config.toml
n_layer = 14
d_model = 192
n_head = 6
n_kv_head = 1
head_dim = 32
d_mlp = 1536
vocab_size = 986
activation = "gelu"
norm = "layernorm"
norm_place = "pre"
norm_eps = 1e-06
positions = "rope"
rope_base = 8130.0
rope_fraction = 1.0
qk_norm = false
attn_scale = 0.177
bias = "none"
tie_embeddings = true
parallel_block = false
init = "uniform"
init_std_qkv = 0.0511
init_std_o = 0.00965
init_std_up = 0.0511
init_std_down = 0.00341
optimizer = "adamw"
lr = 0.00186
beta1 = 0.9
beta2 = 0.99
weight_decay = 0.089
lr_head = 0.00732
warmup_steps = 212
schedule = "wsd"
decay_fraction = 0.559
decay_shape = "linear"
final_lr_fraction = 0.0
batch_tokens = 65536
seq_len = 1024
doc_mask = true
train_tokens = 568600000
steps = 8677
dataset = "wikipedia_en"
Each number is 128 + 32 x the weight over the matrix's rms, rounded and kept within 0 to 255. Layers, rows and columns count from 0. Numbers have three digits each.

# up: layer 8 MLP up, 1536x192, rms 0.0958, rows 1134-1150, columns 0-191
# down: layer 8 MLP down (transposed), 1536x192, rms 0.0906, rows 1134-1149, columns 0-191
up1134:124106051112154144148185086082122101096145082150130094125155113139131131116127108102139064121122165116155164093144173086135132119131151129112088168054116141146096128132133145101159124070173086147195118109170162116190131107127158150109155131172105126103103140089180134111125170090148205098079086174107182090178082100139138100100171160133128107111127057245106144129184120212123127130097132073139091181160176172175141126085139166094087125116150120124137150098125130196087157122076163174228129092141182162092144129081100058143076151118127131106131182152135208130150137125124169099
down1134:133143147125150064123110099202146132136188106130184062122109125091166109121151102114180086146137198173110131097128207117176119138166127142122144150164061175091160098129122121119149103105160130044187168162098093163102151166158075164109111112124191104152098151169161132135152116174105124119064088086123150121112125118108161095160154099099098130110123061114097142115053200128129155096145107072122101136133166115091133097148126151080114160121075124118092109161104091117074171140185142146127123121142151160077125133175150158086132112135163139136179084137163116106163155122097089096
up1135:181073080144154143142149110153136102150218122118131093115199142129087132141131121130176096073128126117136164083082140127135111068122125161144093125100161124099169115146137107095119133106130128108155068179124186117187121155121066139116139101158099113084124074140117147122121125153099179156114156143118129149104110128102097179161136154164189093142152126171129128075128110131112127036062130113209086162183154126193175116170175048191117151139098135084140062096106158127139141109132199103138149085110170144122124108127103061234103124127146180074112133128114153143178112121188111118
down1135:112126044098040115062124127112143121104123132119115143156159130121103125127141131188154156197130139205196089212141156093133178099129095099124174161162076100138124172107119128162044167121128133228082163087088072027138127087070058172194175161112124149118091150149106164170096146110142109117122162101106115164127147135159138109158125110125087154110082137071133154124085117129099131137092164200133142138116133177130130086193141143056144127112168110107144191136083203082143098177169091148118111075188186143169099176153109149044064138113116087143137106116157131089128146103098129172
up1136:142053064133178118104101128132118137164129139142114131140127125149129077087150113166155132071129135057130141111104112047156093077136079189150141117129161115114064115118107101154118141110123125153123136177105120110142090117070153096105054121149088098123142127138088168073133169173118162130135166175135204169129157104086113123124125122151215123145187136144202193082162128133116112113137124095198166216149138163163154157128119105113087115097094153131130149173193149161166100134125103151130127140083140121125134119164128119162103123149186123112138125083102103141133085100085090121
down1136:087135132081131095158128081159226154160087121126103115163143133149124171127132089119098106140146108130102101080117159140134165118125142139167113091162138078169075217156088140149135146115144147095073123070115122070155115148174174135141118106144156143136101124150109077115197105095192100077102098155068104096133144143091084120138102115117131128135155125148128102173146118153186100085091169153122120162040138081119130139127171114193121118110147130131130150116123093115157140172082130170127100201097199135126180135128116153142119081144119123188090066121098080145184161119123108165
up1137:107092130175145152137148109162156103108149124168117120127126101085092173130123102135156071110135160098115088087150146104117150141116158135155136118113131109128088138240106154159118163092159086114074056124173179149142060062126149162146095134119116119146111128109145112134144161186128160184142069146130142120069140113116108168145143158138101181109133074125207140090140084140127169118072119116089162152153141122140114155176118129111144143150186185134169082093189080138112127210095162150122161082120127116196160117148156087093130104102114163082129132094172154066116145151115118116
down1137:144126120094168133115126169143154100101126099125149181183132112076128145119203153163157153183108101137147110144074154128177074158131120102116105128107131171145120110091154104134134183160136172176078113101134101056146148114157158097135131126124089105085091118087122107170118145136107102128148132217134088180160117130089107166122106080109119114130090130143116114141126086149159182104153098146142152135117104123097137102128158099103117097139117160124146157120108156080154103099118117097077101189145126146089173175139109101079142159132112106144184119141166114144117092115168131101
up1138:097056165087174148120094130143149135075190047123156092143148169116109078118134112128114138107097179142095177122075168148169142097190121149124167136079172134142128094139131107190127142132175069106144037214138140051200137143156170185134153148106071112189172051085156098115096132115141185076095145100100199157117118075138133179182177152137131123116104095141136161094124094120177125136087154149145143146134188150104163148136074108118099152087052121175121105130108143123102119185130086135145124149102182169141142158092114117246129144074140145068063147146122165092113126117133096058
down1138:116116103143124152177158135117105146123165191155189144089092142149135086164094168085122129153151134114122180103110093139110094096159204116135134088127151121107078108087165153104082115100086141141122144112115120038108147071136133158142114092091146168059127170203172121137117165141131079094142084152125134100145170150075154175114111139128135124123108148181147124179151140123145094159115144130067115151154033153084112188148094159090137092119147106161046150111111122171108157169136125123129098123115142125143081142162158091128116135190141105167161142162153111124108085086112222085
up1139:112128216129153101185125091136120149089168119123157132098108145120097056130123081103139124140152114147169102164161147097098192097148139101143127150065190103079150095152145171094122102128103098156108076126177179142153148137128185178099112035139139087126136079103118149179165110089146137131029201141083106114138157169103064136157155182107120176115212142114128124106118100114136160127111143142131091108162181150151109103129104155170075176140163141121109115163137116118081139119086116128142158091183103163152144141070095104159123117119142160098097052153158202086145140162163143071
down1139:126155123130102129104069112141199125103185127221040209156159127113139182123124137121095116125109106103145121105126121155162105135145143139101140098155146171136131120051121128167144142113185132152131109193120120127218156130171163100163136127108098155113109174158097118150142156097107098088130096095154062102136152141156166111171151117116163153101131093088120132075125137139103161110109087110152089119172153130148194129124128163135142051104085106103094145104150099091192121155159148121096150176177109124148129129082121111116107040090142133107153113161102139119050093148089172056
up1140:111105144114147141133165105117195135134136147066094060120091196110122060097140092115067158052112127125161158117118210146176142075188193056125127123068135070148201116110068143135142164128163096136109091139121174122155134099140150130141095136136094088115183165147174138049105119202151165090112076142131151184174156137084083152154133129162128154158063072124133160109113127166173101153128042154120151170112207161149129137125134165078123174130048148127115112146118142155122179083141196188102136116096127132111151102118081072176164209109139189119109123136120152057117102160115159087
down1140:142166123173141069121083133136190131112142151176119152141105093152160172113171134111096129138145126153118087120112176112125072107200246067191157136124120188146061127097136171135120100126141176131177103149169170108148150153121161136140130149143113103102096108112133158107190142008123134103165134091072130158178128138129116126160072134126135163156178144125161078207139173180108071128192122088121158119043199154148145141123097119174140106066137052200137077098109154166082115104151086165181161064058145136041114062087144109058116130145112103115169136155099057113059168082042124072
up1141:133065083101134085139146098077138116136143168102089125164132121113135131150133125093168112133151070109122083178161175092117201107098137130137103084124132163163101144132128145157156065121067150079110108161069111070098163170085129068174104159152157131120115067135109175082195122170098111094102154137126090114080117133083128139140136120187187164076141153159114168103155147100141156074054123151161146106163096107111139065158051126108137135125133141121119122126100138163112111128124177207132152161089150146135125138093095077126156142117112143164152146138153121124116134118188174075
down1141:155121098114112122133118145099109090116135131140121118144135158128113133109114106160100119255099150108133129125112104103132129112066154126131131141126166082110119155113090128128119148126149113142129125106145122143153109151147151145115132112122130167115132127108131110143111117132129130104166107138126130152140140116144159108100110109138119086149152112101136092129137255154154105156155149122172073103117119137155156129105140112132106136144138127127142147142134132102118150106130128102138115113138102142130118135137113116116153146149110129140123110100121116100109130112110158137
up1142:150168093088190154120127115108110045126099148150100131147186040138088099138120126091116131126134090073083096129135147183111134138126166092189119157127112123142122155150196131084132144110123065140166131120137116139118083098152194123162088141155099109151095128120104162146160093130081164121129157166121142114047119148127106123179154126146168169108109098118136087071106102184183069130075102121142090126119111123123222139167141096118101154177116104097108164117170128149113067116085186102106139175097163096178140163135174139131173126139149141117029149144137163086137121193136072156
down1142:136124114154180154145134154085121156165146121117127100115111113140122127121124094144109166126153106121096159098134151080121136142135170098182111115108079130088105103200178109093110121179110080141091172115130120119098136144142096154067116105154140177092176139097125158146133132093134067128130147172169148115138137129123147105136076111158178155067134136159104099108155071128090100159124156092135102125088141169104096133101156171133102082119165088216126154219147140153149121079159137135114109127107099124176123096126093138139175130091084080138109070149122183192169148077115109155
up1143:106111095095177138142255070054121132137130112152122094124189136111104085142161151138112155113156147125081025088140123129136181132159137091177116107093122150178124119098134130145121084105105073200088154136167145079103102135143119120140106125114172112141175099083127206145095131110107139147100177165104145131167121108148125129140182108152098145151089110147174130115167108176159079132125096120150078141168107100057174103081070069192105107146127079133095210134149130150131172151120113152137148129122137165168161124142115098139192094108117146113131101065162182126111164153089144158
down1143:150146130139143183119131123048143130102120081132187114131126188159178140180106166118124110127157188149140088127086114178122108179108172084145127141186106145160145087119166094113119120150165116098093126146147108161111123130074141161126135113107101060122121125107145210135088147175133135117058116157172153134128095158107158163165111135165154125092140095118105158107143117172124176118089029138192125087089053123161120145189118114071220103133156112094094112153100099147114141181146173167123102130137094104168118085107115089153115096141105146127094096131090079110028141160102223093
up1144:157118093116104127156151120130129128140172082134151135086123114121172103147118149133118129086166158083126149089106131107158137128111135112133116146124227118150070106136123135115122100121072112143176167162139180134151125131118101101140099115122147152135166136087185143119092110136132183107131160149096158150179125126145116114177153084098122106156163086124143157081143121119121143088123092109180124167147091141096126150091100118141129129150087136123136129128212157103100138135155141125115102148120108174158132112111124087142152141113127119102143130135121126163135119100117147142
down1144:179113172096136134159129099174123159115097159143154087120166120173122094115142158098153109126082121152147100146090122143153128105134161127102119132135088142163153155124114109101105143110184203084111135175080156141152151112112186148060087090106135121111105125103158115092115144171088138152146170081181145122059101118071175080098111123173143108128135081086094134152117077077162122159138132152121152128132128121114112116157135078148116103135136149079134081130140114106118127155111170176139178106194110098109148084129144162103148121142146112110143153138122138117148152140127107165
up1145:130120112142152141106136122111140119064136107141115131135191102117095105104082085164131143127114161108124131138135126155147148111137136141114166147101145124176122125160110170155179150129165158084139118148130102121123137102181164113158139125122174100116157125098124168152112090129093123084146118125062114135144101143140127117132118135181112125107137119130115096133138107153135152102106151140110128138135122139102112099103077147163128126101143129142112083127119136114140174117114162134127168130137091134168164144138117088100150145126103162157065136132143159089124118124161109131
down1145:098096158191102126111138111151087136149104111119129122137106150140162113160096179137104080169143124113128127139132112109148068153167131125122100114151175111093153117172148105092113090142099091116104116126128134155133147145123116120119144163118064125147133069176125149080137157129134168197099121117155119129105131133115073090106150177111130148161138119208152152157111187131122115151117112101149104132068157098109163147123100105145092130152113125146119133096158125110124114151134099119160085119084170108099129139125124128108148116133134128149173138150139148168151105117165120122
up1146:150090108103072122179168147112124149034133089184094098141206168147068061183107130134142121093154064194163141131125157122129100099156087150113174087078137099164106119081120199168105155054138134109188148167202166120145068038122130093182097127174180122106164107128108115171079137094127146118089113078147120135143192102110114112155161133126090163088097141160082088145139116133093144170079049133120108143137100080115125132131108199113131161142075170156179133154119147100121131106154147130143110159133083139133160055118158177164138177065112115125090128095124104094118121151139161161
down1146:102121140129151170165099093127118138108072183050106142095153077153116113173136139128099161133135097135115167135126090101156107096173138162112125100207145197134149107140192110077122129119159112205097140162156163092143118081141094130101053163129152093107118122120154124186102196108120122149142129122108151084172147173105116142162157117139125196096128211115156120189118152101132141077104145122047128142126111160146091108144100105130123147129163127133128131180128055132107033129077115227173107139103102098169151107130084086128147177142086087119112176109098119171065129133155045146
up1147:126121161084161183089150108183154188134137136114152102160101157104134116186062136104139151144194194098116148105172169138125136116113124092108158118127138119139154112145118089134054162085168116140136108177062191153094109104144174132160103104103108077111110161122102180100047182124106127116173106196147209193120106150132119141102101124183166114152101099103130111113181102171131136079138096095134079161121099160128174082125122113124112078131115074131176155157140152135105148150149142107087201172105091082081143050063121075084137113076172167140133162084166138079168176105082149142
down1147:169193127165159178146090109113092123158098124100176090144185095114177105075125156130152087126138162141203071117162159132093060126156090148096111064093130197153085095120114146129179165146166064108106128115114091129150115092128100128143096106130132131097139021142144087139131171120079138134151145092140081133085160103104160117164133054114125149126099146104087140131127117153159091083125113205136109093148131091115117189174161104048113165120145110166155151149150147125133154153148121097165108155126070179116161170169141163148066207199145158120059154132108118141117177156103077101
up1148:153137112113144096133171135111140115068068095155129085134153145114070143183173120148159173103152086000150129093094128116194151068167180089120090041149104104122157118141110167088117127074163100123162182122132138082164146098137145120098127134100049178133113135139149184143094122131102200122131129147132182175104111141200102129166182091124127177164067082157136157140166108169132124085089103080218154101147190124152176095086155147129080084129117145153133158095156123207105067123124198108132106118106114117134112145056185123170171148042091170182133108099130109126125168147127120178
down1148:150158131110099116078063124101102103120182143079082220102143124150142156101152137089145117108118135204050084151148166085173127079034076131084161134122130170082150149099146161149104135133133116198123121149125142114133163163129103150108126119134125192051125109092186144187160130129110126109165156137132086179089085140178162139101101202183121135134090128113139173099058184109122159117085136085139108099105101142141189155095169089148102152124111089084083084142120159117192175201105025127171178104166085150108147143070134135111118137162172141096115083149100101099172104101200176181
up1149:138160112078138092136187144133143123111211156093139088106084131126119130180120065107141145130171127089131094161069152142102111126161077084115152113146116148105128136114098121111083116141108153115106131164139114088130108126105114158139135147124115020087160116074160153152131144100081192162152179096102080076176114192200096171165099154139080145212121103116145114084144106126167105120150101142141058193164117198187102090110155081084104125166053158144116100177105249152077118122167150141131186115184137146176117096108162088147165118149179202144171090055124135128121142121106091160
down1149:138218148197080127149126113156159160100126113129104111170144135122132082171212125129157171111092143116162079139139142121141119133171069157103150119096094116146099153160130079057091143119100175184170046145164089142057210096152074137091152110153124081151098146149137149131116129151197114138077164125023129141158127087227120101124147073109178091104129112166213166131096167120157146099139136151105148102125185124132150200108105145142107125092158124091125171171187099121163076146126047090144153124128111128093119114139169082101114138148158077057051113143172085113081101134113113102
up1150:134111154140123130066150089148142102059117113159110072156163129103128091152097097141150137108163121106145076126097076139115113157156158155114173116129154114143096139157085077083165144138093155134037107139160116087081095101089140066197104117151147181081103040034103211130091127138138139143177148151097125109148150130164123020082155157131236090190148090151148157140125158158171130107086064114149096177130132138100163083122110163090167056125140164153113160112090134123166135094125094185125195167117080148115144143143138161144123147065181117145166099099160097100153176094127150136